{
  "intermediate_size": 2048,
  "rope_fraction": 0.5,
  "extras": ["local attention windows", "paired heads", "exclusive self-attention", "value embeddings", "a smear gate", "capped logits"],
  "beta2": 0.99,
  "final_lr_fraction": 0.05
}
Each number is 128 + 24 x the weight over its row's rms, rounded and kept within 0 to 255. Layers, rows and columns count from 0. Numbers have three digits each. The size before them is the row's rms in percent of the matrix's.

# layer 7 MLP down (transposed), 2048x512, rms 0.0258, rows 162-268, columns 384-447
100:123200101150153128156168112148149161121111118109127125134093140143112184109109109132093145168100125154150117135135106089123146090093162132124160160127137117076078114115148126138107133111164103
096:101091138099149162149121106110129134136112108129143158150159157180134085106099084109137107131102118120166138155120097129159105104118097126090152106138172126130139130118172138124161100126136109
101:116121155146153098136116121128090132125126148130149105115145079149111140103167129121099186113150167117124120126120106133147157143129093108096076144121117101172141110145101137095209142159131070
104:110149136117119164133133115163115123121132104147137121141129164135124115107119129129123116105094180146137130129156169146097131148084159100071153121159122088132157100086123128149138152171107155
096:129153102186138116125144172160156120148096134124158113135077116143124156114140164093119136110134131132138143116104148127161107151116155143113145103120147092157191116102152164125141120157069151
098:111064107156103083091158149122107110090084149139121155098151118134087081105124146121109113124112137101153140109125114129115148105151099113121124122133148124136128137144133086124135176115148155
114:193107097157078146134159139122165130160095096076130088100116102099164107094164150186157117119105092120132094143146145125200163158153158160119159175130105127153101113124165144166146139119128126
093:111162175099077136150143125129117116135138175131103162137109149138151103108141132151101147097132146154182130125132165135133102132150120078083122143088115148130116112121132138114145124158117133
099:108095143134100124150120105110129118130117117125176114130177125143148070123105108150114143071148186139127150093084141143166091127146108147145126145153142144125138122112125136129124205136118138
106:095104101140129139109156099118084166157114164116127136135131132122180075155164133119115135150131115173118078152078112127127158154115163157140144129147146140099120125130114125079142089105112106
111:121136096120137134116151109146103105059131102109152147130119148122129148137126064108116144186142114146109159090144133094146143114099162131149092133119122099143126115089137106112133121132123081
097:117131113094105099137087137153110111117126174061147154109156099113127138152156137119133144173106114098150120110149160118109156144174089103146135139146102152148134118127123130145169129143120104
096:121110124121117126131105131178122147134124159140146127094157152151099131159151099123112144108155160138118123138097140134159183110123181165110162139137157128118139136121176152131131109129115134
107:150134165127135143115148138138106074094171140130100119141129160121084091157137153122108081110121149104163116148128142084147166194117135127150120096121115162129122133101096133166118136100132120
101:115132135173130156139103148157113129134122148159147153165110139136149148165140157116155078112128106082113083081127117143157085116145112130117097163106113111156132132152106150169138137132098166
106:180155103111133108106150149137105181123076129143125118154105167120114116141127153096076149120088162145140169127125138163128119145118143145133150135086131161110118124135131143180084118080131103
100:145187134154160123116182110124125109132126140109141117074132137119162075168170153091116085111103125092145110114124185130120125126084130132135148141128137119136136082145157121150137130115143136
102:160122092112138100139131107111105150130153096143114128113131146094125163150123127158124126118106093139117109130143130104143153114142108088130144116147074137134126130131126122143093137096133092
109:182096149148194084093136152147132135176145100110130140124150164157104116102088074092150111161150119092098127155118113136109152116158112101130123099103155148134123140158113141155156120109138130
097:133119141112120121123124110144121140132110138078105120145144104166099108124131143166132145136151099146128112068132146124151162134131172111094182108114117103195150147137128136115127122087127123
097:136099111139159129141130126124169095107098126092126125138135124137108145111132135123155138133148111107099144111128143128165107132129131086116174080191118123126143129172118129166123132135145122
106:098146149114118084109112171141075081094137172142069106122127121104136119097139152171113140103159131098122176137133124165127102117129159157115105106142120126145157122119141131152127079097162121
111:142139152098120173157130167113111159094133171147113116145161130141158149107145106156108098166127135132124139144125148149136120151101114182098128141142161181106119090135145083136147163109146156
094:149124127149098155130135106122151110131114132145107170150079109111112130148127134142120116112120145105134134105132114166122135137110140106140105134177119122109141103130119144143143117128134148
106:129157122127131131120141116110131121177088119156142124147084109107101146114122176116167122132123139151116110143103140169138137108106135107140151112127114116149102142104136111125167109119113106
095:116125132128127161127150164172116108136123124133125109119127135134132116143140118116132114126117090122105130119130133137153125104154141138117128127116096099121163129142127140123147137145123120
094:119123148128147139127099141072113143102141117133110127130105108157147099121124124088156131173140106116086172155120143136134111150133106129116118120161133144197130107129086109131128149127105169
097:137097122165086139089139127144156154159181112120159104148126149143137135132141148126140156114117159151122119109165154108154123152107125116117124157174102168145086131125115129159120140100147184
112:081123127165167159113116078106154098129136157126115086091087097141098131151150127135136123161125143108174127164092114106168113106162153096070164132101168114075133111159166111159129108116103109
109:120130115121079161124115135103119114162123129111120112136119116131117108117147116151111095123149125146126149130096160124131147170149157094138116121094143160165099137119094146166089126126129095
095:115091119158135111122116133154082107132100124171115112139125150174101170092108125131106192135119132139162107125170184136141158109127100184098142115126176140145131169117130125153172148124133113
098:143094133140104127133129152157145093119142145086140118104135115125163127118055120158081085141107175112102146106115122127129130136122120118112113124111138089178147107159155097127106178111110121
109:114085166127153126064139072156115113143105133134141100099118131097117172157110104078101108122137138134148132169178086129124104138142115125131139122157141119138097118156090135133120170151131116
094:146134116170107149134169141106158149095117156155165106128107181093149118162146134131109158137107140144135107125138115116117125104140137122132067145085116114148141106145150105107157180117124115
106:137149117165117156119117127100116132119143122122111123102144118075156147105131127074159149134106129153149113084115109126124150082113112127138136142130139154116125124182165116140101123139129096
092:108142158156164135110162112078143154121158151096159123102128108117101117134146086094100163132133116123142112112113108128124102090150157139123119141171148123133138148128125113167147139098173160
088:159108133111101121111119110133159112100134113151133157110143077160130114121151134088115176143096154107093113108131099104110131136158125191153105095200165113149107112129159146143132083135162118
085:094116152122139125113104110137148105120111136126120141140136119142158082119118127134158153121139101162095106097139131103152105110108103163150132086129115127131167134127146154104139138124128159
098:108123106153117141113143074138114126165076110121117110110135188122106128134165089148136174173135155119140142178159118111128099120166173113137130119157140096125107108141110137126142135126116125
087:153152146116141172133100126117127107115143142133113137134099137138078110135099110146155099122177066140151095132130126158165135095079180144125134113160102105145118115089147107160124119136153151
096:123127118139118167096162165150093082114148135080154151112139096087145177112119103104131123137121120152130109147129121104103128114096184117168107044142130129147100111173108142127115087114104139
105:128127109158108146093124153102162123105118092130125110114110128135140120092140131135182090131124080152129133137128124142105164094160129122143166141108137133154147138120150145138082137126147089
098:133143143150153150122111140137125147097126144110122151160145151141141110160148083152095120148111134142162143142119110128108126106134128138135112141170098108121157087120131117147102157119129130
088:100127126160136090123161123141122165160103159147126172151118096124116161135158121135103138087125123110121108128165128103118105170105165127116138109139154085159102166112144165119125153108132103
105:134122128129136133129123150119095105101095125164162084122084121120113134128167152145125142116155099101112147133138168128127100144109149122138093158092117155167120096119123140167150149149124113
081:093095116115130145124104155110174164108138142124136120159117095154138124109124116115129114174128091114126125153178138143119119127125127131157135116128097158155153108127167133118174162148148109
101:141155159098152156138131104128145156139138070099154124098091093166104137131195141149099105158094153159114143121169133124136151127148117144094125159172134142087129099110132095152167171089130144
111:160093138168149098134089117142135091137120117166137093141107113126161126149120104123166090113166112083138101163142167137162108115123129096123144079144123108136107152101088133098129106142075114
102:110151123138188170103144144110095099131107113135147128132117142092163196143131158118102123163133148147135152120145141126082120167145149141121185128070094086129154170106134150103153095104143120
101:115132140177135172121078099114107123176105119140060157096160107124138157094151131129117118127107154112132135113147117136116108128155169114110156210115108128104104152097147111118158121120129151
098:113193134140176127132148142121130127187111165107146145178130088146168122128099113113106144094134150127075117100100132141138157153102145094143111187156160089130145120158128120098148104127131151
106:127137162103111161145121157140126095146092109085104159116093107137119174082097105161067116114109118148162103106151103144131123101146140134156125158165127161135126115126169170136086082138164133
094:107100153128122133116150100141132155138120158146143120128116104134079126151109106121116116088092121131154103152106102119107105155111141133107120064165146120111091150145101104133131145113109150
092:152114134156101116132139170117141155164132111100101095123144135110144131130099125142132109129140161110153142115129116147125127098141122139124087115147127180133144162110144136110138126133168133
100:121129140097135125141155142157118154085134135128143097126129093144140145112163119154064108121127145132160115118132106124135127115114097155129151125139130130154138094098138138120119113145145160
092:132135171113129123093106112115120119119159124103140073148094138141125087150118165133169116131160121105138098156116116137128090145150134154156088101133131143116155124137106109166197122155162123
104:115156154130131111093152145142108101094144134101110098117101096120125158126114094127128107107120155110127130119121131084122149165122129152169140122138136094145146135118116115173147105134106164
098:115140164090104139148127134115114140125115093125112131145162105158141120169125131123149104137131139118139142158133146110138117135130142153174113143148116124117147139154148118086124085126128118
090:144127141127120152129105126107173138128138128137154142099119112147148113140137108122142134096170125125143118118111092178123144120111128157116123131142154140139098146112121122131123125130123124
101:155137139100102119147140142161101145137142107119116125136136138129134118163166151141156152123145109106128125130161153173146144097132168152095181150117145121126119099152128126174147095135122118
109:110164158134139100125134174115105119087130124149095135135130158105134131130142112124147120130139131117126123128131172145136119157161102121136125120167089151130124140129174119103126131081085164
107:083212090144166071128124101129105187119106165140118140139148122162141095104109093136171142076148137105142123104079104115089143170116151122118100126116121156116129132065084129123120117133120141
096:106134108115102124151111118114150117134113172102092145128147142166126135128148158147091109148118127125102121160129099167152155111155129155150138105134113099123143146090088135111132132141129130
099:121111071141145163137119173103159141102121131143130135133128131148142107138134163144129079117138137139112125111123120142117165152091141107092112181178112129134145111117143137082111084117129125
105:132146182185109117141128139218139105156154112141130086117149159136116135144103097122129091141115123179146182118123098113142140107132147173147088138148141130112094074130139117150120141143164126
095:144129127146098096158130145088140156141158094160066094149091113113133154129145176149115091170056133128108113099120163142116143125140124118128123153130138137133183111154176107168148091113155120
097:149109126131118098123110125128094131120139150153108141121127161140102127135118118097142114139120216133113129124161124112153106121164128140121092115108132110107107175155144112125084085130143115
101:148141170105100139135154135127142138099107142153163144122066165129090168143120146156126082131113106093120121163090129161091100133100123130146103102142083145150166136156145102152108104108133131
090:121118154122154137121099133132131159148061122150105111096138079145135122146093126146114174097117120144119109145108103142081143093103152137128125105157111146169112115147124126143128139108147161
091:120116125156117119141162114157152148122128103118129114117098115109135166104138122118147109135145120122097133130149129111151096120147131141106184152138152099131130114107118123140121123099117130
099:159141101143152095142077142117181136142145191109175143137128068110128141103144128090119167132143100111115165116126082104121096130111136087178134137134131117163164113135154112186130152110157100
094:125125112151162095101107128107113125077109121130139099128158088092106127114127155129077112111113111113164115172171110117108157142110086109159135103096113149168115129172114088131139158163149109
088:176108139138122131157149086155142099123136124120118090118092108101135140154094124129115174156127110101117143119146108158136105140149123154118096129136118093136076165132143157156159127136108118
089:183095138136102166125112112094170149113122130156106138079114128122128143112150109201112125130114089082129116138177129122174096098157154124111143160174119155126125159134124140098147105151061117
096:182110105120152099103155107099166125149153116090148120096119112143130079131151141107111131135129131154128129166141110108144146141194144157173111168112153141139114152157137178149123189103161152
085:107139111108111160160112105147128138150169112115114169129094072166092155129113139141153087150163150125168138122061118127084121138120123102096135120119127134178108147107135180139143126111115141
100:156149128095101115174160084131139137115162102125115132128121135120117136118156131158097105096130117120124103136084150137126169143122151147104091164179162135134084122143151120154156119126128083
106:083122082121147098107141154096126135159153148147125163140141108107153077119108112109099110137134137118134108160122140154126125124069134154089100135143170129092164145082144115115138134186165122
101:111095113059143110095103139131148141175166096117169120087138144146132193148180136155169118162141115124112151133165167095174172132166115141179146125110133121144141138129072120171141139160135123
108:101123115150153131176122099127143163147122155137141120112158135106131114113148090100145140132139168060061124145100155096133106110123148158122133090132136122168094148170119123095146114096126112
103:153065106106129131103085160139101199135146138126092087108131181173150126124160109136142101127130136155112160165120162146149118137165096136154157083118165157107106148103111116149145120128112129
105:102137133133113121129130150083106143119144125126174163118186127138122119100130106148076177103097132144132131172103103158120131141087087131103129163150096115116143164129142105117121109106143126
095:135118160085131177100149148119108120154133124087109086137143132154137143132129114199181135077166113157121090158163111168140138130133127106123126108182108155112141149135094125121163088110135150
088:166138076114138154112111115106174137133093141111163179108136107110109088107120160120160111149098103083112105126172133085108106147176123146136115099147070157130128176169081190152072134112136130
085:133155158155069113093113137154138102106131122143129182116111102123122154106148108184150123110131106180083144085112122147086143136121104129146108128130129106107097141106110063064119124138134120
110:144125118146121148092118101108116152152164144168124140167106097126120176072132148127118124185113100090155116101108109167092099121149144127119144122080135093125129092126132154113155165142170121
100:106112133098132108144167180135115158127156156090104140094090115148128098148108149145135104135126168143118140187102130122129145155159177117119163111107183131128110136132077120147130138138107117
096:146149100142140123072094117055126106152119111177095071132099112112178092138159116108181140118158147143157131087169162132160133091108117124157092167133158127107131132148141131163141105138114143
098:152147126164150105135149171105149114128126143128132102111164163109114099119127114148108129109162159142157085111112119148141134167115130147137082103111124111130136137138113095154124146098081133
087:151119151180146146148105111110153109137134136114139174150113142128085146149127127118144138149105104135138112104118098115120106124154160104157116118101139121148123123151167121134145125108095133
103:114145131114150102105124165160113115164105125150116141144133097157151139141114143193145103143127135135114085110123119141095133117178132089145139176151139150142175153150084138114142112109100122
093:130169107173173124149151133095164113112131180086140104141180119125123103115122143091105126138148132125129141113145133106131161117123120130120072119124108134135081132093094117124153158157129097
105:079115132100163130108133165122150140130115156117100129121103103079155156106158142116156134122154119120149153108112093136145116117107143107134083118137112121157110130143093144136127102118146159
112:099103132096142101087147114126144151111094102118158147130079120149154158095114111098132117101135094106135103128168103103133137154139101106139090115083105174131158145196138112125094128153144100
106:151130151174117102115109078139144110172080112127143146104110118124091124139120175103155122101106138124150134130149131117099157116094133071064141105165104163163080140132129130134124146133163118
102:096133143082124160141114125163146116132093124115131127119128169129122101116129123114109147130134135189167175144088126118141143116137112072122139138093091114113166131155135127133140158116135137
090:115107107092133123107164136100158099165099138117162126106136149133097107124164121091146146166138113150118170105103131124122113107103112161150092116178147164100108143153125140085151134123120118
098:154139126133131123092123117122130103133074128119099162141092132127123066104108154120128137156131130153103137130090111141124110136120124118126121110115117120130131142100146114065138113149119107
112:101126098155147106159145107097159162105101128158138102123133137138094156129118124155140073106121166150138129126138186122161117117081122170146113145121142153117126112121140109136129118113130144
091:150136123088056136150147099142136074098156132148128121137125109165136131142130159153141121154118132168102141090138135118109129142109139185168137164138114117144094118137120106130115153101118135
093:141158095142110146090141098128155125113156180117149106107119089111143141110110113161129169136077134132173156108150099125144110128124123110143113139112079109128060114114109146135114089131104107
110:119135077159153113111125154116086142144135130088119116126176125121143142138108087120122088170084148104093147134122119133134130131092115113101136146100165094168090131154122078114122119111155121
101:127139095100135127149136160149109136117176098131124147125112178141133129073126108130140130060105125149149135128157127088146170152113115106117154164152127135134157137103120114118124106169114085
110:105141170117135110146112133165154104106099143154128129111099169167112106100145131144122097112133171149119103145133125116102082115152122115155125137130094099118180119130118109131149127123118156
097:114095140159119124139146100113104150141164085174146120100139110137131144130126107142080172153119143135161143181098141120084091077132163101140154117130131111115096119134146104147145140104122125
103:162109100156137150151108087130160136135107139160096068123148128143141121155162099126134128109150167102142134072139089124169122150141159144091130106133108103108115134161082091152118098145090154
099:124105120127141131152119141094122096168127106151109127148141147118101092080111116149148109098081155135129144104120159112167138115151147133145128155136135161112140134130125139163141150116084121
# layer 7 MLP up, 2048x512, rms 0.0369, rows 163-269, columns 384-447
095:095129119129145070102109136130146133093137143150085104141106108126146124143164147090174131132085126134123125129119133152131133160131118162161151120114108095143148130101131128124118145137166153
099:138136105090139107125067133114126134111147128113163131060106077150112137066092089123156156150111125089128113146115130165168100097130125152206129119143107142140078115166063169165156107140184106
098:102105121115169151118092139130107091127166110148123139092158118159091121094099146119126115153166146114109134103167125111081138135147149118152125026126087195139120116123122122110133113143127142
089:164103125149098123090112117114125080080151124144126128152161142119130121123094075092147134108060137124083123113140136143123152084147130146139110121152112135133139132155101119129121121105157150
108:125100099158137135080113122135142090101138183096128191121154142081137135108166132083170093154126127107162147122149141123112105137148119127124109135151154151129128117151128149133117140094137153
107:168119138109101132145147131146126126110133115127122100116155125182122129127121134135103122124146146102144137087155121106163135110140134117117153128097080138106115122109146124171166116120134161
103:092145131144123178098156120121139129095115143165145113126142106146135129144121161122139154122079118130081095139198169124115098130110135111128144125135148175147151165133132122107129161152142099
098:122159141089154114107091126133172095086157145095127156097119136092144132117146132127108124143058119079093130161127140169104057146133173154180130146101141122112093152139095091146125105143131157
107:095081082135100151095096132152120106105117163157116132146098120096105132123131154106098113128103076080127144116111096141095148109169170120119139092185149151126118122161116105101076129143128155
111:099100093140139147113120158158137110118138113086074155116143089146119139134160120094115134138084133156139138098100182105154097128146129141118064148117152128125143081167097129109158161176097147
095:132128142135112125112141097108103068104152120175141130140166106132144100084125100125148116099109127130140170130110132143069106103086120191151074121148138132134142131124120124075145171157142163
099:100137083153144187122110138139152152107149116130116137136122107132106136156155113159117118156146130133103125131137129131097124154131101148137112114125126102116131158155106108113146119131158134
105:130156128108087112094132113109151169152146121139164142135145117126106123104125168142151106146135140116119121130190142151103149088098113171125139091126132134150114112118132177087074129106109124
093:095129161158151140092162141134122140112154116151139150105142133143094117070145135134153155103097120121114113133145092106095101136126113129157118150123140121127169166129081136117064097067128125
103:117181105087129132131126166130099136130104096146141103112109132121106086106114132126131133138108121126130124101120205173113098105115151137111168130078124170209110122124120118158109147105103154
102:159087137108126126151118130115192084117118153070106118139123102159137129132122105112114128118122125144108133123112149181093130164096116117113129114098121158111111111155115160124138083162116093
097:125136125128088137131149132079164111122111124114108150196167145138095182101121138121121120113164163132118143103130089145111142084159146143094124143121092096155152098136127110130081113114145159
106:129146140100118145131104114137101123109133132112092108103136111152116079118084129133146115094108142149107144125115127130135117181139133129141125120166133149134117138137100148101088093114134167
094:061136131082165119116104133105157064125163098099131127100080107128105139148130137106131153115131142156171137138135146135101085129121181161136147108116125142127132128108114178112135129124134108
097:101107123145131120146119162155123123087137097125149133122109120092136138113145149145096140173125171139084129085176171137126129134131132088139121145138143112103100099157137132114126110141189179
102:137106136177143079146109151110130124113101136099137116104118132115104165108130138153109151128177134178122117128143137137120102143134178127085152079087146101130108127133112137132098137134124139
114:107106114109127123149121105139137114104118121103137142100175127155069143118130134148104099139121160125121150157157136113130128156076133132124111087165106158140142125137138147128127117095107104
100:144103136090147175082129137131148131124141112112154098137131091156130143121123149097115142143105123100097139147169148123147146140157157152121106072150111130144154147141167156117105101089131096
111:102151102111132112125093143147117101137134154124141124200094135120112117088104148105120110149149121138106145096135143112111147140141152101166111123185103130113111153111129132118106094099105159
094:109146149167151110124154134137129149146137127115115124155142124188118180087115071161113094139136132143128100141166160114132128147120155124145120121155136100153163116148142122158155120167091148
099:170163142110133138126127106154119127104112138147159118118125135131165103154110111163206131132105147106157098152106157150138104076134109162154096170164091107103087130142117106178135124148143120
092:136127113132146136119106159142126120096129114149109131125132104150107092127137153162122140111140106109146062152106128097129110134153089137126130122096096131098127149113118097163124098139136066
109:099109145154082149120154120137123146104130107095133153123126123131110112108105110116099105136124139126139117090169131114142110106121107154173111136149139126141132131145138142118090116154087134
098:040113144124107119124134124131110147118161154136144141102096075126106090175149100155150180118157096155113145147138098117134090135136127078165080153138097154129116133124132155105092134155148128
100:084121113129124151100153143163102156105153129153100158135160123159118158115100097121079133160085139123132131130087174120140159113143132141130138058088140166173130174115140159155085174135107171
097:097167170093146157128109122157156142115119151154132099113110066138068115164100135132158096132139118125151137134124139159090152136151088115133114084152136131082117158113111113126143097153115185
111:116160121128080098117129129137151147122121129154136106142112111136110109109106139132109144109119130126148153096159128118096140116114148151130087099106097161134124151162157169125113126140175106
103:114168115117136103108138148132143130131129128123150146135141112117092135142147117153131183156121146120092107103150160152079082144116160169174109144144122113124126156121126132151075096092120144
107:136163129131115166099115116159105125137156121120143111133165131158111134164146123115108183134170150102094161099150142127117123113129158120113111133158111147101135152105118127137132100149142167
090:147159139171165108118154149118126151099116108102104143122121095180087156149077105178145149135105143129149110106127157186106139112137155168153152116119133109114069149144116141193131088118154177
087:120115146169176128155150131159133142124140170069133164161130133076128119131163133138084155091121142177104167110168110141117091134146138098148139159058117107141129147100085146134125131150106111
094:121132119124122108104136158122123141099142125174092135091141123145129146110149059095105117177125153090101133138105129183165120145108119133127166122144123195106099129128175149154093106110137098
104:099123170179116136115120127112086108138117173117103112117160115148099140112129125136105156129150120099175167122170121150140134107149137167102138109114128120122101177083166116127145113100154126
089:152126123175131108097132168134114104091097087071151146152141111151107103113149115137132108129108106152112122122068151154138148110131163109120123132155121119114129136119102095144107153107126128
099:134140108139116121126127132125138152100158148124077148069108090105125092140120123136130157129102146145081144075115171117148136153151158140199118113167082122145110159173103119152117124191150125
100:137086080114110124140109144116137124145100129117162117084142115153090186092128161102102171179102124124126120123184145137097125166158177156115116071129143141123081140121111114156119118128137115
100:122144125159108087106152130170133148106138088122150161136147074115128117148117143157165124117153130122114077149167132111130116149108121086162052098129113145131117135098128150137128145144144145
099:124160129167129126130147119126121103125109142148130144142132121149178122119108148123110123166116144192113146112115152124146139139149113134146103135189101153139121139154191150127097116153116123
098:114110095133116152132137124142163154140108117117144130123091120155142185089130146130104099124116111152136123116111150172134087144119178144081167140120132117178126119129087109144109144154093120
091:133140158168161132148104175095083120099153123126116138147187068127109156125072115168127123092116179186127152127110128149115193174163117100148140125101141134140092166128126106112114131107099145
094:142126113147095119112143198104116095091187087148173103160150149147150126102142137093172154097109142141126125154104102131125085121146111174125099099125103121136142114133101139128151129107120121
110:120108145110155115117144127128154102084086136136130139139098114080136137111137151121116135132117136072179129105157176162137122112147160196131141121146086152167103157128144106122119110097129099
094:130155118137121193119082156121151125112151151151118149155132136126154137156106129124140099158141100152091137133149131123146140157088152155122142139120101121124145160067121154153148071093151135
102:101119135108101180127111148142120112100151137122116135085137117129125139119110105183128114142172115140164093149151095141117150100149179087146147111129130122104150113103136125112107067107110092
086:131133119146115113100119124100184133095090114060131112135175136150088127149106102104116108146124128099121154098120120135128140109150120136156116100132111128126166164152170139131127108086142162
101:115143137144122126137101163141128164081149113128179125116149086130089102121082152067088129154105151102155125127146123146132128110150085132128131105118110132150123149101182122136102121123147197
099:129129127140123153120110117204142112123142162132096164154127132113133133087121140118126146163121102103092107119148109093084091136126127136130124161124088156083174156129132080080143100121128149
085:109117121117140121124142108139127125153150098115155130139171126142106120134122138101115157113142142078110127123126145131123140176130118152141122122159135175158075126172122100160141157138144152
102:142124140101141199115102133156102126133169158132099161168144107151134170125095169107135143152101146112073122115177188107140117112154161180149132140088078157120109123153143194105094059127125133
095:110138123091138134104120128127166108111101110151116136138168110124132142088176159134099107104069144151151149122134129141121145110107109101123162167118114119152109134119164138117119151136062123
102:076132098119107147101176149151093138079158110152138154096145120140100138150132089141133120131112171113134148156126111143088129158153187141120109134124110125160131140110114129157114099120128166
087:098114141123134131095106156117128131125181171146161151097160125118099159137106096146124113117154107093111123121152160144144132124095116107185105130155072138118079078143141121156081112140163103
087:154116151131160170097098086124122106131160087091142135108115110049130124113120098177116142130113152155085089124110122090118128099176153100116159127125106127107146154102152099126172115128128136
101:081133134145146154146150157129129078125149120153105135147112150131133086098137127133136087128070085154141085146170115140123142103124119120147164107112090122161103160095142161146156105167144146
105:051160133131185156117159143132135117125193135117104144127183105162079128126153121137136132138101107118145110100157126122074124133181130138104154109140111122081126151117136122151112145083102109
102:075127117143118121127144149116156076123114118139136164120122091140118191137132110136133140172094128128120131131103152150161114134134086100136120121112155115131141160135156160150113119145164101
103:132164135095124114127125139139131132127139115066104155166132127113123101120141112117113126177158093154110134091138111138146108157126120152188128175139137122132125166107136095117153103149117118
096:107089176079120155088137166087097145087098137143123114164087111148115112148110110091104140101150148118127124136090125112171171096130140122139135098129130137120150155099141123120119111121142150
102:119139133164171110104095141146124104088111129123158129099113057114133113136089128164078117170117117170108125101126147088152120088137147146134080164168086130099126119121128115129146104109141132
098:104133096137111075136105107111156142124100122103110122129139153151154100125144132118149147123075123142141124110101150148092131095126130163126104120093098154144146114142146145137106112127156118
092:146124125126124113143107145131157128154159073140094138149155109165103104149085138135140127153141171146118117111136140140113068121146145099149110080111128107135111106086166130122152148107142167
105:132135106108090169112128137093153118126151133113150172113111096148094131078157081120114087135134126132144125150120143128126111122182140105109107084176114137110094123131139102070118129132155188
087:117107112108118134112164166159102111096176163103105124155168115109152162123102110148150109122118123114112089150136118115109161131161107167127139146105124128135117154131158120113130074104130132
086:140129134140092117142088140092141103129129147131090138157157093141127126164186111092154167087106139152133122140137120172111103115128101063144123141104102119130179115117126113096147127163132119
110:141115134157158139137120123145141131146129138141165116140142135114138115127152130147135168130173145161149121108164096120176109137140125158158130099149085133124124093085151152129114100156167122
104:110145054154117166145090133141150136135124136121087190163123121129129161122149123137142111113125137115132101136130161135068118141156182123120073105155114125150160168128108140148146080143072158
086:121134131106102135094132107114101125094112142142137104140114106110099155115158110124186139120143146130120125135115117102104131145128151149140130104099155087099184145136159140118087122121182125
093:138161161060095133107128169167103145138109122117125126102127098155130139127070094095150167176167142143099072137103146130092098143121111155124098095134129124161141119134128150114094081111123136
097:126130167107118164149089136146105109120139096139096138119119135152133191092147141126142136145145110118122140079135109149156118075120098127136113152122122142117124127115121150136159042160089105
096:142141065142118111079135120163183117128142155096092138164110130111133112089145124117145090145115106100130138123094185107159094100135167129164157128112095129145142136134126105139146137124185163
097:152146132115097096122138161125116150110192160154113143100141083105151099124121068144117140150137171126152141133112150097111147135160168164154104144164126138079109157117143159112127096125114132
101:099152107144172125113112133109111128148108154134116159161121077128082122067079098096111164142060174110098133130154125111100106102134083159132110104122118190128112131088108172130134125118161152
104:114145167147137125140163135091137144093113156157123115111136143128134072162130123158156140145151167158100118112129128094132127149130130145179127134135140171155138106117155137174126137159175132
111:147146155101134149115113179116143124121134185105111116148133127137127112127112119122131130120100132152138137115126183118094119141192148117144149110187138143098108094141112137115118150137150122
102:114127148118146119083124141111120134133140156127149131179135110131115166146136156112157130129106094092137111091173137125104132102139143144188158119161148130138153086133151135107116137098114132
108:133133121169114119117121131128134145105138157089118168139125107161124133127117122111119146156103121117154144103158108121115081140118129139123137150128115125111155160123171108105125143080119126
096:110157120146088144147104136168093127119136113146121130132153126127112163131115140140172110124085181092143144103149135134113151091109193119136141118160132140162083156112143108114124146126084134
093:067119153122125118144116130119110109132145154153081107119143130158108175109126128154168121102160155148086180107118109157143153121108127149110137159100156093135104123076155084091138111135177111
095:163131100104101161136116148135124136129144123124114134138119134092096128121093143134122096147115117153109083093101114099163103133110168130138142083128121109130116122079133135144142123120196166
108:149108097127120175094088190155116126117122103096135089124136097139116162120156124136137159137143129140088139157106109110114137133136154138133110111134121140134095125127099118145143174144111195
103:178157124136094138151096122154101119119142144081132170179136112115054125125141163126109130172140159117130122119070142095102122164124139167148108128176151191147120089157164133134116090110113065
098:124109119150158094133125153089149123127098141153091121138128103144150143102144121128100127159096110161151108130152138129071138114116125152127134105136125135171111172110107115160111135117107162
099:146154113138111137113158140106085108137175132118139146143145166138142161146137157121104083093114188134169105132130126162140116114159097102158153127146150106149118146155124125123097126139137120
095:116150094135147097116121091138149130131123118111119170095121144152152121092166130155129137133119149119089114096156143152106106083134117141170134158156160110110148149119107107131117141150140166
101:132169128153138116106076170095113105139145134126096141168125107098090153099089102138149158125123145142114142144125133125129154148145092150132086147147075159159128121125142130146139134096135141
098:118102137062163099132082086118125127156124139114153154167114129141099128132127077120176148102126119109084155123176157171149068133151137109105110099127102144175114113095177131149139124133120151
101:143144108095137112124092136136141145057146140087119122121145118133122157125097149134160124168090135109108139116146163101157132139138122109119127130092120120143130111129149113114070141113132151
113:115117144113102126122154110128113139123131123118102123105137105129132109115150102139146117139144144113131099155100186135164127158167081124160131120140155137148129135163156118152111073121127113
103:130129102138129148144163126174121098102091160138109170124124088123115141110106108134105139174138115197102120139118159119120107088113148151162094140142145136135121124111121130130129118129138103
100:154132083114121146137124139111172132112109130100155135152119099137131089094110151096159124156106143117104038109141110125133102150118106149102131089138176151102127156129099151135135105103104147
086:129139168123140097132092115098132116127133153094154129120110084133113158127094108079079123095109158153140086104149153120131119141122133129114136127110132124142134110112119164122158089108148144
099:135162152141120096163124123084116122124159168140128123128117144109109156127102160126106110158106103149124124125139158125135114165115137188145138140154108184121146114124123137137095136147095108
104:103177089115148105127103132186162144104137164099142089129150135136102146075150153129139128127107106105089146135116120139108130115200140108134159133103104096163084081138111147158107112100153090
086:138161085149173124134142148122160190122173189138150129144184144155139121125128160100094128071160157137140141137134142131106142103125152132113143110149128098090124118120152126119145146122080135
089:145108144130142163141141120115121121119144110148135130188122118155101112123113156141135108122110118166158123129112108114142133126179116162127105098104053129121171141134139088093159137103144112
109:075115137135113127114119140124099137105103152117082160131109126122130118112108135122117126135111131121110147120145137170116100095140127120121081090139116172135135144127142118109108161156115117
099:128136139134135151079138120151133090141123132140114127196106118170162106132103080124102100076130157109081102137149113139141088181149161124110105122130137135132130122160131142128127109148115108
104:115124111118156124122120137145153102111085122131133184143183110145137106114150139117127109152077138110120099153129143108161164134158118136169146118108108097139131142173173116110098148118135076
099:148149109118120126107122151123142143105099116130118113145089078121086137114124126098123175144135096155091117142209162120115096154157171124121163127167124101121149102099096109174077132145095123
103:097114131167118108106095117167117155073125100111098176122119161108127166119137138116130106152111098129152142140143127126088123140162133135134159123130098101098119162149136140105139113129094139
106:089137052188123140114088118126155102145132132106126217119136135152103141096090097125130115153102153142108154119165164113141166127147142144145091159152117148109131128164120121117128117151118148
098:137105072112121160105095121153158071122127138099157117156113124133118102140134104062115150115082140125176119118175121114125089134130164143150134158113088119112143166109102113145122136140161158